Part of a small language model's weights: tied embeddings, 6893 steps.
Each number is 500 + 25 x the weight over the matrix's rms, rounded and kept within 0 to 999. Layers, rows and columns count from 0. Numbers have three digits each.

# layer 3 MLP up, 2880x576, rms 0.0516, rows 1853-1871, columns 432-575
539522462513492481483505487481503510517494515503530517489515536529468510514485483508486471524474486504525458480511467519479484480512480505549492526577475446472473475528486504480509481509497521498489479484529543508506466486496517525506475530520469520501514554497493481501457460545463512532460516485484487490499479492533488531491508523524503505506512493547515482487497519517483488519499520471534507531511554497510513521512501527503527
487524466482494482525497506510524516491526486486506505460511493467536532520445485505437466509518497490528535516517534478514513475514504490463487456501498454542474511469512546470476452441553515546483457498553501520573501493524468479522486495528504477543540523525517497518498496527521509541509498493488499473458481481522493494461522479498447501504530473508499524524500505430486476479492514511512489486535588521467480489500525513484543
534520490493497451530455469443543515488527478488475493510476484491501499531542504476502505484543470521526482524528485452533467500478471554522482480485525478501513502475483530510489502420470482452515491471492500499498491489436509483532467529461494522510487481496503449491459529483492487477487556483482511478536497497494504468483494534487498529519451438500519527527490558487538461486484495523469483558496473507485475479457497493489511
551512479483503512575532522471468463451483496496484520516460467521471473495510496505535472494499523488495504447501422435493470468542487498492430518510466528497478500488513528517563494532498463492534539487540536499489533456485526520551514503495494489500498512461544515481503500504492478580471536520490512463494479489481500504533488490482485495513480520496459489525468517499471488482484515452512452474491528539463470521518475473546491
523525508483493509516524489484492506507470521485492539486505487484503478513506515475505523488487489511516547450484503495510476498514491505532467536493523478507538476510519461491498514438481516549505503483510509476524466544496493531525495470502483516510498474485497491498492522551473403477510511471448516468505480476473506537493498515520506491504485449478504541493495495489534529482514553477503511519561482473519460485493505490478514
486456479477475518535456492489503466488474459505513523469419478519517480477497511529496518434533476501500462487476502495477513461504498476494484492484482517508519499477514493440509498517503487471564484504476543453500515433534526519499489510531485544499517500466490418496463529562544508556514510513445523471483470498501578509502468470469461462533481515498494512538461499523515507495508483510528483529476494510503491527510489532485499
512486488497501482492442533500484484498501502521457473477504468494500480511524471502480496514481494529480512478494499523489522519497493498554471506520534507473558526526507510476533481486513519498497531515478481451542459485501508477521492511505505451528518516558481500467452523554499545502502487516436490481478465476504489524512486507460422491523470495535480487507510520507489509517494515492452465486480556470488483467517493507510508
508487497467531507519458485487493480503470488433505560512519520513499486475524479529480560475463513493496521475502487490499521482477491467500545528485521529520504473527515492508519467512537514508502516501511487509483509491488495452549446523483499507528474522529474483523511510477505506498478542462491516491537503496535532521541514569488489478487487499498496499504462574490514498488482538546471506516492504542487508460488497478471479
479548459487477473508462485538522516466478481499523513526451503482518468501498501535457468514498506491468485503502503483511515434510525480523502483526474505507501500472461484489450519496494506517497456519542542473481529509499467544493521518483513488502523513564515547510502494531483500533544493519502528484481488510496513493487487488512487476491464503506477502468529490512488515516477495476487510485485529464512540463533500507502497
504499551468488525516520480471503492501462462509500510507528484562440504524484452476477446518525505474538480480459562545502504505525523466513454575527520490537505496478482514480503505466493532484475520508485492510494527516480553520527503504501455476481523474507477511462461492495481486471527498519450486509495535510494465525507504503517503513476493449501498512492494512548492519521518479498483534543501502481526504503464455533503511
535506514483500540499517526498520474512481507515480518513514477501508469544474509470522510470503498500459502469462502442496481494504500537525463539511488517540533518544544475551473481546494516510482494508504514518491481502514480469469503484508445499504493530529517451523507515497502502518501478517506497498513486427504482532516497499553505529461497503529498490491468520522499500488489507495505503469501523501496464484485485535490539
516513473540473490467508462502459464462529504522530468479491468505485549522510481499444522513488499539497477543541465521473492507465520512475508520540502505507492525538469545500455525495501456516527499504526528511513480543454480537496520502530496516566466468560521451486459488502488556517496538470483555491492497530465499517479499519486443507516496470486465517499533485504478485524520502495499528531511525482492494450505511471472498
491512479488498526512482496501506458482461530481495515466512534484509503495516538523504453479447463497458461473500503466489546504479502497491471493556513502521481556492480537498506508489530527513532502488551510513493536445471482483467509478497529537531513529498525516512466509532505484592526528488471515467474481551519470511506492489498487528472483519486509515556506490508467540505468510504573501511462489471508513483519517546501505
509498468457519471487499451455463476533484534465506465474496504475497514549550544453497479512540523557512512513494470507562535506491532496526490495504508519472512496484481515467482498515466493489487464503517515457496493471510511446530495485478507550510501532535514520490510518555485412527480502488468474478540466512471470541578514471529475471485525482494481428525542551495473479503481522485440461474523517467488504491503507502496499
520483467481479473528477503479518484489484479516505524514505497513497512506530491486506489512516493493490579511534493459513489520522472486505529504493471557477492507471518533480504492509515511481482460521474514477469575504519519501512518466501485530515514498490517489488501514461520521488528503472502484465481492483519511516479495521517513458493462510544469495523462526486477484495484477520506511499521497474478506492523505502467510
515493475490524524500496512491495482498461498488517461526470478554513460526496498518510512515537529511467520483509467498486482491545485520471470437505488480465527493493515498526508517479501494511533495510510507489494508484495501575514497497487468507457541511494492525532512522526489515505503523525487474487526448498501483523521446483495514506497479505505511516493487530501481515532505473497512522486492499514509496530520457487497507
512467463529535499497507484478464489467506500545506515454491470529500497490495482462508476495489464527486448478432507544500461469487504503458511490515493485485490504484510477488464553512514541478521504470532514517519494478505526538514553504500504503493468553503491503483484505493474508497507516472482480459475454459541535501498488527480499500506488483516539481481522494495493504496452524486491531479490533457464536502455508540482504
512523465472487527524474508491467435541475530530474514486506497502504491498490498484483490508509445502508490466458508496511525503544502466496459507504500473556469479474565518519479447487487515486506472522515505506515510446534525497485489506515493506486496517490465493526492536464481459547519480500514502490467454461512480539519483509526517506473499501541488501499453499515492491470477514483510454493531476526490508525510529490495478
515430525517518512471499492501428491540459467442483505491482496524492492515477485450490476503491468532507460520505462524525544511486532466519498516572497477521506519464500425496511518508501459532536497529456546460488508453502490483495508496466521487488452487494540505492512472522510511527513529492490499495462491458512510521504478482498514533499499507487438516495502519469512467512520462452540494517510530525494504499509529512514575